Weights of a small GPT-style language model, trained from scratch on English Wikipedia.
Architecture: LayerNorm before each block, learned positions, biases.
Each number is 200 + 30 x the weight over its row's rms, rounded and kept within 0 to 999. Layers, rows and columns count from 0. The size before them is the row's rms in percent of the matrix's.

# layer 6 attention query, 192x192, rms 0.0901, rows 0-54, columns 128-191
073,193,243,202,269,258,231,192,181,218,232,223,210,223,206,196,216,240,213,257,195,185,184,232,204,177,206,196,201,153,224,188,162,192,250,207,223,153,184,192,151,173,205,221,204,177,153,220,159,203,168,205,172,237,130,233,200,216,249,214,212,161,155,170,259
073,188,233,154,178,135,166,231,247,190,219,214,176,183,188,184,198,215,255,157,203,215,198,164,186,222,206,181,205,240,268,288,192,201,190,238,164,188,187,225,183,209,199,195,195,177,169,213,159,209,238,161,178,191,181,182,141,138,223,189,179,181,168,200,190
070,208,199,181,234,250,216,178,127,203,227,207,227,193,209,151,256,232,185,170,181,144,194,199,237,183,198,226,165,190,172,167,137,203,261,201,182,173,194,193,177,140,182,236,227,188,212,187,229,195,193,194,231,191,157,265,235,184,226,192,203,223,200,194,172
062,211,226,198,173,132,192,208,216,214,210,203,198,222,256,244,195,168,198,160,229,206,170,152,137,239,224,215,189,207,178,189,213,183,130,186,152,228,194,191,216,279,194,159,174,226,251,162,213,216,155,188,222,174,204,180,195,210,169,182,193,234,230,210,239
080,194,195,204,210,163,234,234,190,204,192,206,234,167,218,185,218,139,221,203,247,219,184,209,210,136,228,196,160,195,218,258,158,171,214,211,197,129,219,212,208,199,169,206,176,206,246,196,184,221,213,151,231,126,186,217,141,216,172,224,193,208,236,168,186
062,196,179,207,131,107,207,211,195,198,194,176,236,186,184,238,234,172,225,186,189,195,172,149,223,181,213,221,187,218,177,217,260,182,162,180,181,195,215,198,221,215,197,187,188,166,258,134,187,242,214,198,187,138,222,162,195,184,177,220,190,221,228,214,207
070,200,197,265,197,151,232,234,209,217,180,164,240,163,193,225,240,166,228,241,193,195,162,207,184,191,218,177,233,197,166,262,187,201,182,217,201,160,172,238,189,188,179,182,217,168,177,136,190,223,236,210,175,177,186,175,180,223,148,218,200,205,205,195,200
073,193,196,206,151,183,244,183,171,182,187,173,208,186,215,233,166,172,231,220,176,182,214,192,185,210,206,192,231,177,210,174,249,207,151,211,221,181,195,167,178,243,203,208,201,257,208,160,197,199,173,154,142,247,167,130,153,242,237,228,220,190,186,173,272
094,236,235,214,208,210,269,235,248,201,242,166,198,206,196,203,156,216,246,222,180,161,170,209,246,149,206,208,274,140,187,175,218,191,228,272,195,194,176,239,206,197,243,184,231,208,167,176,182,192,224,218,174,259,170,199,166,248,232,211,210,188,188,234,201
062,200,205,202,258,217,171,180,148,214,232,183,179,225,196,165,189,247,198,197,128,182,224,190,251,202,245,213,134,189,194,187,181,181,165,186,168,185,248,166,224,126,202,206,221,208,237,222,207,169,206,240,203,200,198,221,199,223,219,189,170,214,176,208,183
060,262,190,125,153,200,212,181,214,196,153,237,216,229,200,205,193,194,162,159,182,219,237,182,220,192,200,193,237,191,196,181,179,216,220,214,168,227,167,206,206,265,290,192,232,258,200,150,213,202,206,192,240,263,218,200,153,254,193,198,172,189,199,187,173
071,206,193,232,246,175,195,194,206,211,197,174,144,204,207,211,171,168,200,175,236,233,162,211,172,168,174,202,197,212,245,260,216,168,178,193,197,128,228,163,228,213,209,213,209,204,243,208,213,209,228,165,176,186,207,147,176,222,180,229,139,249,199,197,199
071,231,146,192,169,161,207,149,145,214,171,190,186,207,212,187,201,135,184,197,193,224,220,174,194,159,214,217,156,249,181,181,207,210,186,127,180,181,223,177,199,216,207,175,214,251,239,165,214,206,137,243,210,183,272,157,208,157,145,212,179,221,222,182,170
081,230,194,173,195,261,203,207,238,168,185,258,165,223,175,249,183,251,187,228,172,232,242,221,185,205,200,180,202,191,216,194,183,215,269,229,209,207,152,190,216,232,194,214,207,207,145,196,190,170,194,191,229,234,222,202,148,286,215,160,205,184,208,189,218
079,189,195,230,232,234,252,199,226,214,193,159,226,201,211,226,222,182,225,215,207,220,209,191,208,195,186,226,221,161,151,185,189,211,181,184,210,272,196,252,173,217,209,200,192,183,179,160,228,203,140,184,225,195,217,164,239,249,205,252,221,247,212,178,212
067,231,249,207,156,223,210,252,243,213,224,215,228,181,226,247,217,189,228,189,222,176,159,182,183,199,194,140,247,165,214,233,220,195,164,226,204,207,156,230,160,253,224,210,207,174,169,179,196,208,178,167,196,220,225,149,175,251,173,264,207,218,199,203,272
090,194,164,204,198,180,168,150,173,226,189,183,166,244,200,139,166,200,149,144,177,254,235,193,219,222,210,242,198,233,216,131,191,163,194,141,161,259,212,160,209,143,224,179,205,194,237,216,210,205,203,262,278,152,261,207,193,165,177,194,203,260,212,189,138
085,209,229,175,217,240,232,213,168,172,210,206,165,190,180,192,189,227,222,219,171,170,218,207,250,155,223,186,203,138,197,202,193,220,243,231,216,192,181,185,186,162,258,209,196,219,146,224,172,175,177,229,171,246,165,214,210,226,255,203,230,123,166,192,219
074,183,167,231,260,256,214,205,167,229,155,231,196,193,238,193,209,181,138,236,190,241,198,193,221,215,222,213,178,160,208,228,137,165,262,164,133,148,188,211,199,162,219,200,221,225,215,216,189,157,162,227,254,202,243,213,143,264,199,211,170,194,218,154,197
072,199,207,194,137,204,189,203,187,184,173,190,161,161,156,216,179,165,237,145,213,194,243,169,206,212,215,194,242,203,253,209,231,209,174,261,173,188,184,189,250,266,179,199,189,214,211,142,210,210,265,158,184,185,223,148,173,184,213,184,226,198,229,217,225
071,217,211,203,168,165,213,226,208,225,167,164,213,242,241,252,170,162,217,198,190,217,186,180,192,215,217,199,224,189,207,187,242,199,137,209,165,199,218,199,239,261,202,155,175,208,203,194,156,251,191,203,197,219,225,156,158,248,189,175,185,221,227,216,226
061,210,211,221,258,273,209,217,207,220,217,173,222,198,225,202,307,185,222,204,202,170,192,231,233,200,213,200,197,167,195,173,149,180,280,191,151,164,176,236,202,142,141,216,185,169,203,181,246,210,243,225,210,183,194,262,235,181,196,226,203,238,169,220,177
077,158,235,232,204,202,194,228,240,194,201,211,169,187,204,229,260,162,220,222,216,203,170,208,185,255,212,193,210,198,198,235,208,150,224,241,128,145,176,183,202,196,199,180,214,212,220,175,185,190,263,210,184,212,226,226,152,164,201,200,214,184,200,232,248
081,151,204,179,207,198,190,195,98,207,163,239,183,215,240,186,193,206,231,166,202,222,226,198,254,206,196,216,176,161,235,195,186,236,222,173,154,194,192,174,188,189,215,205,167,235,241,236,173,192,203,213,233,240,224,244,170,216,238,167,220,182,214,159,198
075,178,203,227,236,197,188,196,217,199,197,193,169,250,240,188,206,252,185,158,226,205,224,256,235,204,199,274,213,214,231,178,174,196,239,213,167,202,218,190,230,135,164,198,215,192,189,206,186,207,248,204,247,189,150,268,177,198,234,178,219,243,196,207,198
082,176,242,223,167,198,175,263,244,206,213,201,192,210,203,254,203,238,225,225,210,236,158,205,191,261,175,205,212,192,246,243,245,188,154,240,209,223,198,208,201,244,201,194,185,143,182,197,148,215,230,140,153,187,204,182,202,220,219,212,230,192,181,228,271
067,245,152,159,164,180,184,169,192,197,154,202,220,213,202,204,202,173,186,177,194,223,250,146,181,213,190,174,179,200,170,201,225,229,167,150,186,229,200,201,209,249,224,194,191,245,234,179,211,183,188,206,232,183,264,169,196,166,157,201,187,199,223,194,147
077,177,219,229,152,198,233,197,234,191,176,216,262,199,240,172,221,165,226,255,195,205,177,201,239,241,199,263,284,183,229,217,183,177,227,218,179,186,174,245,201,199,208,192,216,207,195,205,142,202,211,189,223,239,166,199,165,208,195,186,211,221,210,159,143
077,181,229,186,223,210,179,208,169,201,227,257,210,204,208,178,226,255,182,186,173,137,170,198,251,219,191,196,179,160,190,170,172,184,200,189,207,198,180,175,122,130,194,253,191,194,197,204,215,175,173,240,234,178,161,246,222,197,265,216,227,210,173,183,206
085,189,239,237,217,192,214,242,258,203,231,168,145,226,201,207,185,184,203,254,209,222,151,232,208,220,216,195,234,178,245,217,197,146,154,262,177,181,201,210,259,216,186,176,220,179,199,170,191,200,222,193,181,208,231,163,150,276,179,193,175,230,219,205,219
076,226,235,179,130,189,228,215,241,162,205,216,183,216,172,274,242,194,215,272,219,166,137,179,205,213,183,181,257,177,226,201,221,152,184,251,179,211,183,175,224,234,163,197,226,195,197,140,211,193,206,189,199,217,147,200,189,233,191,194,199,194,189,221,235
086,175,200,212,260,191,202,164,161,210,176,219,202,186,232,194,197,145,149,184,229,199,223,234,197,208,235,204,162,190,167,186,129,184,222,153,191,200,193,229,203,196,191,196,196,245,216,261,263,164,136,236,251,205,246,235,199,202,174,173,182,235,228,171,186
083,205,189,197,234,214,235,154,145,199,167,197,210,172,213,181,174,118,187,217,188,191,236,210,222,148,232,206,187,167,160,174,179,208,253,144,202,175,173,226,184,214,234,198,212,267,212,247,216,171,139,242,190,219,243,190,152,169,183,188,193,204,228,157,174
083,244,233,217,231,219,210,213,226,201,233,177,195,230,221,204,189,250,201,214,174,179,181,232,215,158,192,177,208,175,198,171,204,206,211,223,226,144,177,167,160,168,216,204,216,205,173,216,211,167,168,235,136,254,142,191,236,231,210,205,171,165,135,212,197
082,217,185,172,151,175,162,165,208,220,216,193,182,197,155,178,243,154,172,175,211,191,173,197,138,188,194,216,140,237,193,217,178,183,179,166,236,179,189,180,195,209,227,190,228,180,212,213,196,221,204,218,217,159,232,188,271,119,147,193,158,208,201,206,162
079,215,156,180,193,158,245,170,212,220,144,167,216,228,213,238,202,147,239,198,210,236,220,179,167,195,221,209,208,235,186,209,260,245,165,209,180,218,216,203,238,285,199,163,182,226,198,180,165,246,193,175,202,213,231,160,188,241,153,168,177,165,238,212,240
081,178,194,196,260,204,220,158,182,214,207,187,187,235,180,209,160,205,201,214,169,204,226,238,255,171,214,274,203,150,226,182,192,200,205,194,202,168,184,239,216,203,231,221,230,231,153,244,190,186,174,246,191,256,204,179,147,279,209,204,172,232,213,170,207
090,266,191,243,198,231,236,240,248,209,207,157,202,199,207,242,208,190,248,240,224,196,153,189,208,154,195,159,253,202,170,181,233,207,188,240,206,197,202,183,210,203,219,179,224,176,177,145,202,222,199,147,173,174,185,174,205,231,179,220,220,183,223,251,240
074,176,221,210,204,246,168,222,201,199,224,241,196,183,157,166,198,220,173,229,184,177,223,214,237,216,183,223,215,184,182,228,132,155,222,194,197,183,182,221,195,117,167,237,206,184,194,211,208,177,218,192,224,185,167,261,235,146,234,205,227,206,203,176,193
087,189,232,196,186,219,183,238,235,178,217,251,185,208,235,176,201,185,205,177,224,203,188,219,203,225,219,233,162,183,209,277,172,165,195,168,173,209,170,214,186,184,260,199,204,206,157,247,164,196,140,234,184,219,186,200,228,211,223,207,174,177,171,196,228
083,192,219,180,222,204,182,199,151,202,194,223,189,189,219,199,222,173,220,142,202,186,195,169,215,190,219,179,150,173,224,260,123,202,194,170,147,193,173,208,193,230,234,215,189,241,202,267,183,188,185,188,233,204,223,203,146,232,204,196,146,211,244,138,196
072,176,231,191,270,234,225,163,190,213,232,180,181,209,177,183,190,222,170,216,195,174,172,216,239,165,197,218,195,199,204,172,175,201,232,186,246,188,211,217,164,162,205,214,214,200,176,229,216,168,152,258,177,222,171,214,234,188,217,215,178,194,167,167,151
085,192,207,235,201,202,186,186,158,229,202,210,216,193,194,202,239,191,175,214,209,197,204,165,229,247,217,205,182,200,234,202,122,153,230,184,140,196,195,194,224,168,161,185,190,172,244,201,196,215,223,177,265,167,205,261,193,242,201,190,211,208,263,171,204
079,227,184,217,202,201,245,204,269,197,209,155,200,201,168,228,146,162,253,223,209,226,192,211,186,167,183,208,247,225,218,199,234,184,191,206,219,222,218,226,220,273,199,173,196,212,166,158,201,205,176,156,155,225,213,165,198,241,156,213,199,211,207,222,216
076,166,174,160,107,102,172,157,192,209,217,199,283,209,195,163,231,199,184,173,207,235,204,145,183,218,199,221,200,230,181,197,207,221,155,162,189,224,202,207,195,216,188,205,163,213,194,232,169,216,224,221,261,212,191,201,197,149,180,186,197,223,209,179,177
081,189,232,229,224,200,239,211,191,185,237,225,159,204,225,209,193,193,212,280,176,204,172,266,243,197,198,251,231,167,210,217,178,209,234,235,215,161,169,218,193,185,192,216,204,178,149,199,183,191,193,208,172,275,164,212,181,277,220,210,158,197,184,177,200
086,181,237,218,139,192,215,218,234,220,199,222,293,192,236,251,251,169,232,200,207,184,190,161,172,277,222,191,249,183,168,194,210,215,173,237,155,221,192,219,184,235,173,184,169,188,204,180,189,187,216,171,204,175,187,231,172,178,222,188,253,184,198,228,213
088,221,193,190,242,193,241,198,198,199,182,201,167,228,220,174,165,202,231,206,219,182,204,218,231,116,182,228,180,198,219,228,242,212,162,194,228,178,220,182,206,197,245,214,220,236,208,171,190,229,173,200,152,242,155,155,205,215,208,188,158,198,197,193,218
088,242,159,191,179,210,228,233,230,185,172,165,193,195,201,213,164,149,235,193,202,201,237,186,173,150,200,185,225,219,185,178,272,269,167,213,252,237,238,202,206,267,197,203,191,226,181,181,186,210,179,159,151,195,207,131,214,199,183,224,207,181,196,213,217
080,216,152,190,170,185,219,224,199,219,201,206,264,187,264,199,254,159,212,138,231,210,216,179,173,220,213,166,208,222,177,160,241,230,171,181,144,218,245,200,228,239,144,164,192,207,206,148,228,227,189,157,236,158,197,216,201,223,171,210,205,214,234,231,193
072,207,169,214,208,161,175,198,213,211,169,149,214,190,220,236,196,114,198,174,219,180,228,190,155,206,187,175,165,230,184,213,230,185,177,192,231,209,216,237,202,294,185,206,206,208,242,193,224,201,176,168,175,155,243,162,185,161,133,211,178,210,204,199,197
080,168,240,212,240,156,181,212,188,253,192,190,270,201,236,220,255,148,215,130,237,165,187,215,139,238,200,197,117,225,175,205,170,217,162,157,221,185,192,216,141,189,163,213,194,131,233,217,242,182,174,172,228,151,199,206,239,144,162,241,201,208,199,196,220
080,250,206,170,222,189,192,231,221,200,211,201,203,259,278,178,196,237,165,125,189,209,170,181,183,170,190,187,209,231,183,208,166,187,220,161,158,233,182,184,187,200,221,196,232,217,197,234,210,171,187,243,301,218,180,216,207,240,182,180,145,234,189,224,144
071,146,235,247,233,180,161,191,135,199,198,227,250,162,177,168,221,185,163,218,188,197,176,244,186,226,225,198,137,176,182,189,156,169,223,136,174,177,177,191,174,149,185,188,164,175,204,268,212,169,169,213,227,159,200,233,231,144,221,192,215,191,208,164,190
086,199,197,201,232,184,184,131,122,227,170,162,177,194,197,167,176,186,174,180,221,212,243,168,228,194,176,221,200,216,223,185,184,179,194,140,206,217,237,167,212,212,200,196,182,236,253,241,216,213,183,198,200,198,217,174,212,174,201,179,160,238,236,153,159
# layer 6 attention key, 192x192, rms 0.0834, rows 0-53, columns 128-191
071,182,178,184,190,201,254,174,183,224,203,192,219,220,238,237,223,153,172,237,185,166,240,194,184,200,220,184,158,229,230,180,184,175,214,163,163,194,207,195,173,165,212,241,196,184,201,230,187,268,230,225,195,176,181,208,207,250,211,181,188,191,162,207,182
074,134,243,217,212,208,196,271,177,173,242,188,212,187,161,203,188,186,230,155,217,195,178,179,179,223,215,200,211,203,168,254,210,261,206,230,160,181,231,196,208,229,127,193,188,224,188,201,201,182,241,216,193,210,127,222,168,211,216,179,186,141,199,191,233
073,221,151,237,219,196,236,182,158,226,187,170,228,190,216,235,245,181,212,206,147,176,229,158,201,209,189,243,182,233,204,196,225,187,186,183,172,158,196,154,184,185,266,179,183,192,202,191,177,194,166,200,197,180,244,223,183,225,257,208,152,179,166,188,140
066,182,259,158,188,185,149,228,262,197,193,228,161,173,156,151,220,195,187,186,225,200,206,228,176,222,237,179,208,197,195,210,209,221,219,174,227,199,219,209,200,227,181,182,204,212,214,241,212,152,205,164,239,251,190,205,213,171,148,250,197,201,211,168,232
079,151,236,174,202,202,244,189,187,184,210,167,259,170,204,142,171,184,219,234,172,201,204,205,186,240,211,222,198,230,171,172,242,176,187,213,220,202,229,198,212,225,183,214,210,197,168,164,124,196,214,170,225,179,139,190,187,155,229,258,178,184,189,211,158
065,178,192,180,175,204,199,198,211,187,242,230,202,191,179,179,144,202,209,179,189,211,207,192,227,182,235,165,230,173,205,158,196,202,222,212,248,181,211,217,228,218,172,197,233,229,183,198,212,187,178,157,247,222,112,158,247,157,202,232,193,209,201,198,252
069,92,198,239,239,206,206,183,180,186,232,186,211,188,242,220,229,150,210,202,215,199,179,236,223,227,196,160,221,251,198,130,188,266,196,177,267,221,244,203,201,216,154,131,236,186,231,206,223,201,214,231,204,184,195,174,214,152,202,225,186,259,187,205,243
075,146,225,212,208,204,209,176,220,192,173,191,226,212,182,245,162,178,210,225,180,214,201,190,234,179,278,129,212,185,226,175,209,231,213,202,197,151,186,246,202,257,125,213,221,241,132,234,243,226,227,200,184,208,186,143,185,217,212,229,158,180,172,205,292
097,191,211,237,224,130,202,235,178,190,203,203,187,208,237,196,172,244,217,237,209,176,158,187,220,220,191,160,149,187,187,185,201,264,163,227,196,200,235,166,198,186,108,212,189,175,213,171,228,235,269,206,183,202,204,229,153,167,185,211,229,178,187,254,202
064,248,137,221,219,216,211,201,220,197,180,167,210,211,220,173,233,197,204,204,140,210,259,158,204,204,172,194,207,153,237,247,188,190,181,164,134,179,218,153,176,203,216,223,219,166,224,215,184,161,208,189,215,211,282,252,138,233,221,146,170,204,233,143,140
062,176,207,161,208,195,196,209,234,197,184,207,152,225,165,193,166,213,207,218,222,175,144,179,247,192,224,237,204,191,196,211,185,225,213,193,233,232,212,202,204,199,151,207,181,250,213,209,177,239,229,176,141,281,255,199,220,206,211,197,184,152,207,182,226
073,146,266,193,205,199,199,196,183,170,186,196,238,248,163,167,212,220,230,211,199,215,178,200,207,210,178,205,204,171,183,233,171,210,196,180,177,160,219,262,218,231,188,236,201,232,187,179,193,153,201,221,246,206,206,172,211,172,183,215,217,189,227,189,173
075,157,234,168,194,208,183,191,267,208,187,223,192,181,128,186,190,201,185,203,197,191,214,235,202,219,236,230,239,185,190,165,199,193,233,162,236,234,216,189,214,234,194,223,200,245,195,207,221,153,164,152,208,252,195,183,233,168,192,214,164,246,226,151,250
084,234,165,202,212,194,220,216,177,174,232,174,232,228,293,198,189,214,183,247,177,230,208,179,205,202,192,215,184,247,190,207,226,207,220,241,208,201,185,210,222,192,196,245,202,177,163,204,196,199,170,223,155,163,174,168,198,245,218,193,162,156,167,259,235
085,233,187,182,218,164,202,182,245,228,205,205,234,187,132,208,220,184,212,219,171,206,186,220,238,214,221,202,168,195,197,138,185,187,158,184,241,186,155,176,199,186,191,246,213,247,212,181,244,190,188,209,223,233,189,208,224,193,204,244,159,205,208,226,264
067,163,209,217,205,190,188,210,199,191,236,204,250,225,186,197,203,142,221,229,193,202,166,187,220,193,241,156,183,198,221,183,186,208,175,179,221,204,167,211,214,196,165,230,241,215,224,169,206,238,228,260,184,220,161,196,236,157,169,258,200,177,150,237,239
091,250,167,182,211,210,166,206,246,214,145,203,231,210,182,225,202,233,191,176,186,225,209,205,183,212,169,253,219,200,187,203,189,143,230,170,148,209,168,176,207,218,241,187,229,240,185,198,166,148,188,168,233,223,207,216,197,224,180,194,193,232,247,186,193
081,193,160,229,212,177,256,235,180,197,205,183,193,194,241,204,208,174,222,250,192,166,207,151,198,188,162,180,168,184,241,227,195,241,158,187,188,186,202,188,171,208,153,270,179,153,220,192,180,260,266,199,137,215,220,198,145,209,229,165,186,183,172,240,165
074,221,193,127,207,213,187,200,198,222,171,190,240,209,228,211,208,182,171,188,198,214,201,205,233,231,180,259,206,201,207,223,204,185,214,163,202,200,198,189,224,191,246,251,202,220,171,160,159,172,170,201,224,234,220,176,174,186,212,188,150,212,200,162,186
068,148,205,247,188,174,167,233,184,152,218,196,194,208,207,169,160,226,242,209,197,250,189,170,214,206,235,188,203,151,199,241,210,242,219,223,195,174,243,230,247,214,133,201,201,208,184,190,215,167,240,205,167,162,177,178,185,203,223,204,210,198,199,230,241
078,165,245,190,220,179,172,222,228,151,224,237,208,189,170,157,160,208,174,223,186,221,202,235,204,254,227,180,219,155,193,192,218,231,208,192,231,214,227,235,239,203,131,194,199,217,187,200,222,181,234,160,209,247,191,214,228,196,170,200,187,206,216,204,221
062,251,197,196,197,167,215,165,162,229,221,166,201,228,251,218,230,173,204,197,168,178,203,228,230,195,169,237,195,208,245,239,198,177,217,177,172,179,209,133,215,138,278,202,177,174,232,154,234,202,186,213,230,176,237,190,206,195,189,161,184,218,201,200,169
079,173,227,203,242,134,216,220,211,160,225,172,181,194,211,187,196,216,197,184,235,167,148,203,205,207,192,233,191,178,195,271,169,189,177,192,193,189,279,175,223,140,150,227,165,221,227,231,164,210,220,143,202,159,184,190,182,205,181,173,201,173,243,247,153
082,224,199,184,183,201,195,232,177,185,166,194,233,197,176,204,157,203,185,227,150,190,204,168,202,243,216,256,218,123,241,236,243,155,207,202,172,195,173,170,191,227,193,243,189,178,141,187,138,211,218,181,194,225,142,235,150,233,244,181,163,177,183,186,163
075,246,230,189,196,189,211,188,185,206,155,156,239,187,244,217,213,252,231,199,175,212,197,224,187,228,150,236,209,231,189,267,188,167,229,205,133,174,191,149,218,167,220,178,201,215,179,188,180,194,202,206,212,157,181,237,133,200,209,199,216,137,237,204,145
082,169,215,222,182,202,197,209,149,165,273,245,207,235,210,191,185,213,169,190,216,242,183,223,193,196,247,153,184,239,207,222,176,236,214,254,165,186,178,249,235,176,167,179,236,194,182,239,187,229,235,217,249,181,144,209,238,260,160,193,220,181,168,244,221
066,220,215,158,211,217,141,187,256,176,180,224,163,202,128,201,183,204,214,184,217,228,200,200,203,214,181,221,213,182,178,187,215,188,214,161,235,230,184,197,189,229,190,216,204,212,215,197,235,193,180,195,180,229,232,193,269,204,185,205,207,209,214,160,236
077,160,239,167,167,210,180,211,166,188,214,233,210,180,226,245,119,230,194,195,215,160,181,207,155,190,160,188,207,227,167,160,223,213,260,260,202,211,194,204,224,190,162,166,187,252,176,209,198,238,217,224,220,199,160,158,175,185,243,194,174,172,189,171,249
085,229,136,217,203,220,247,183,180,224,193,177,224,230,240,236,248,193,204,222,183,177,210,141,188,185,181,190,200,211,220,224,194,209,210,191,180,158,189,167,165,193,240,188,183,186,201,214,176,220,199,237,198,181,198,205,163,221,228,167,176,177,175,199,178
085,195,244,201,213,173,192,223,173,187,207,230,183,241,220,146,208,236,190,186,224,209,141,234,203,210,233,182,189,189,198,228,163,223,177,228,192,194,217,265,241,200,167,195,233,231,234,203,210,192,227,175,238,173,215,217,232,174,115,203,231,192,217,227,175
074,172,235,213,215,198,203,165,151,207,273,228,183,216,249,179,210,192,213,241,188,191,151,208,172,168,239,146,183,241,227,220,166,256,222,235,201,188,180,244,203,176,191,171,229,225,195,225,225,225,193,210,198,175,185,184,214,231,129,219,198,148,196,196,210
087,177,180,188,222,207,202,213,213,218,144,127,241,197,184,181,238,183,183,174,155,195,241,220,218,219,194,255,198,183,198,208,226,167,229,168,249,226,200,185,195,203,240,250,180,213,140,206,164,117,113,183,220,216,219,182,190,179,222,196,177,244,209,204,180
088,155,186,165,254,194,183,229,233,208,133,175,243,164,181,213,169,196,172,195,198,183,227,210,219,230,196,238,206,166,180,188,244,188,213,182,282,226,197,184,174,242,185,256,154,199,163,173,197,154,161,162,188,204,204,151,171,162,249,187,170,249,210,211,193
077,140,210,191,235,202,246,191,190,249,206,224,218,215,212,249,182,193,193,184,200,155,234,203,174,177,236,168,166,173,207,204,156,222,176,229,158,181,224,211,193,168,157,252,185,154,264,210,220,216,205,222,204,229,214,187,200,194,198,168,214,157,179,180,204
087,183,208,197,151,270,171,208,227,227,232,198,149,220,172,185,225,182,166,140,242,179,192,199,166,176,196,240,210,191,221,170,175,148,228,185,251,212,194,163,192,184,249,206,182,224,237,242,194,153,146,190,222,213,236,208,264,185,158,228,205,238,217,192,201
085,182,224,183,229,163,148,218,254,144,209,234,206,172,140,142,169,230,185,221,200,219,202,250,201,240,232,191,198,174,197,188,195,200,204,153,248,220,189,232,230,219,144,201,186,215,208,229,209,210,205,152,200,246,196,194,233,187,156,218,180,218,206,186,241
077,183,150,191,226,179,208,162,187,162,128,152,258,196,238,198,167,206,227,244,190,219,248,226,238,221,175,184,194,179,189,201,198,206,251,179,208,192,180,212,202,225,182,319,188,190,177,186,166,146,207,202,197,204,162,199,155,208,238,198,182,184,199,231,157
089,198,211,199,194,176,170,224,215,211,219,241,155,211,192,187,211,233,208,214,222,212,156,206,212,204,206,192,172,230,193,164,174,237,151,173,177,215,228,192,224,201,176,134,223,201,249,169,221,249,242,196,204,205,234,222,220,166,156,243,201,218,207,239,217
080,249,167,221,195,231,236,188,150,224,204,176,194,224,271,253,234,187,226,185,212,190,210,179,194,171,163,216,187,209,183,208,188,196,178,232,173,205,199,167,180,188,281,214,186,210,205,158,167,189,175,229,193,141,186,174,144,210,241,200,202,190,208,219,149
086,153,206,238,160,173,188,279,206,198,192,205,197,203,196,195,204,128,218,227,253,240,185,224,149,258,198,206,168,225,197,247,161,199,214,197,228,201,192,223,203,202,174,253,157,196,175,193,139,222,253,185,211,244,145,218,215,183,196,172,192,149,203,208,205
083,130,200,171,190,248,193,204,192,217,200,172,199,220,189,147,202,176,201,197,156,179,194,197,196,267,225,248,210,141,228,216,221,232,226,201,231,203,211,182,201,239,198,215,159,186,189,212,189,151,197,208,214,198,127,192,163,210,227,175,137,207,157,171,154
066,250,187,195,206,241,253,196,189,223,206,183,203,228,212,228,245,200,175,179,177,128,235,168,179,176,174,171,159,178,201,204,186,191,209,204,186,163,192,195,161,190,255,260,176,178,235,169,243,210,176,217,223,202,238,198,168,227,218,152,186,225,211,188,126
085,222,219,221,161,238,195,204,182,232,191,187,191,177,221,131,257,203,203,232,157,182,190,188,180,232,157,263,189,217,210,168,242,180,175,156,176,189,201,160,184,188,243,151,199,196,230,207,159,194,181,212,184,168,191,251,158,194,232,212,147,230,184,184,152
080,181,226,171,225,186,152,206,243,194,186,241,182,205,171,173,163,204,198,204,216,240,198,254,206,228,257,172,189,180,174,169,183,235,180,193,230,200,197,235,218,206,124,219,203,248,212,214,225,211,187,178,215,211,189,167,237,167,144,216,226,186,227,229,248
077,223,203,220,199,180,176,206,257,184,219,204,221,192,133,218,182,174,186,228,217,216,179,242,189,200,184,206,212,212,166,163,241,191,232,204,242,204,173,171,198,194,149,203,209,190,164,206,198,204,204,213,175,197,107,234,210,212,229,248,203,212,193,167,272
073,124,203,203,228,183,218,198,152,204,192,179,228,172,262,247,167,189,207,234,189,225,198,182,188,230,212,178,185,243,194,199,173,193,246,220,197,167,191,229,192,206,192,260,198,200,197,230,174,214,215,227,202,173,181,214,161,179,247,183,166,143,197,208,190
081,190,177,186,197,144,174,221,210,171,265,235,182,188,190,228,184,179,173,193,195,184,191,234,204,183,214,164,198,217,199,199,253,235,210,212,212,228,216,196,200,156,191,131,231,203,152,192,229,223,255,202,172,195,173,186,166,209,197,241,207,181,162,227,247
083,145,241,173,177,210,245,190,231,202,173,226,256,189,169,178,145,205,190,216,157,199,219,221,188,218,272,175,207,184,170,203,178,204,195,220,198,155,202,217,200,250,160,236,172,199,173,233,160,219,226,169,231,259,162,216,248,161,198,211,225,169,216,194,138
082,205,224,196,203,179,161,201,220,148,186,225,206,209,131,203,147,225,191,188,230,249,198,227,222,204,235,158,190,188,207,172,182,198,194,189,225,197,197,248,187,216,151,216,217,202,182,226,219,211,198,193,171,209,214,181,239,204,190,238,220,212,220,222,245
081,186,229,176,178,193,148,184,238,196,192,240,173,179,135,193,181,204,192,237,188,228,191,226,202,193,227,226,193,181,200,204,196,191,199,156,212,214,220,176,221,189,166,182,246,220,210,200,220,192,198,159,191,239,186,193,214,181,170,259,177,227,198,191,264
070,153,245,169,212,200,166,198,260,202,199,199,230,192,147,194,185,160,189,156,231,248,203,241,208,214,227,200,233,189,180,199,206,210,213,174,271,219,224,220,202,223,196,199,189,233,197,239,240,145,136,187,194,183,212,142,267,158,178,195,217,245,220,200,230
078,144,181,205,167,259,213,187,209,208,216,175,244,204,174,207,203,132,182,180,182,197,226,208,177,197,235,216,190,180,203,213,225,122,196,169,180,176,207,201,184,178,269,212,210,170,178,207,195,166,180,207,264,220,189,198,212,167,202,239,186,240,206,221,241
083,192,208,166,174,220,170,196,266,263,190,196,209,225,212,206,238,216,211,196,186,166,181,220,198,220,183,236,207,226,191,222,177,218,180,193,242,233,210,141,201,211,201,197,177,204,250,202,184,191,213,229,203,252,232,256,199,191,157,199,189,191,202,175,185
069,196,178,206,183,206,222,203,190,206,187,165,206,195,200,201,249,136,198,191,198,176,222,198,144,225,152,210,191,170,197,184,226,116,202,159,197,221,216,157,157,180,262,187,144,145,212,195,158,224,197,151,206,141,192,198,176,197,231,214,166,233,207,189,166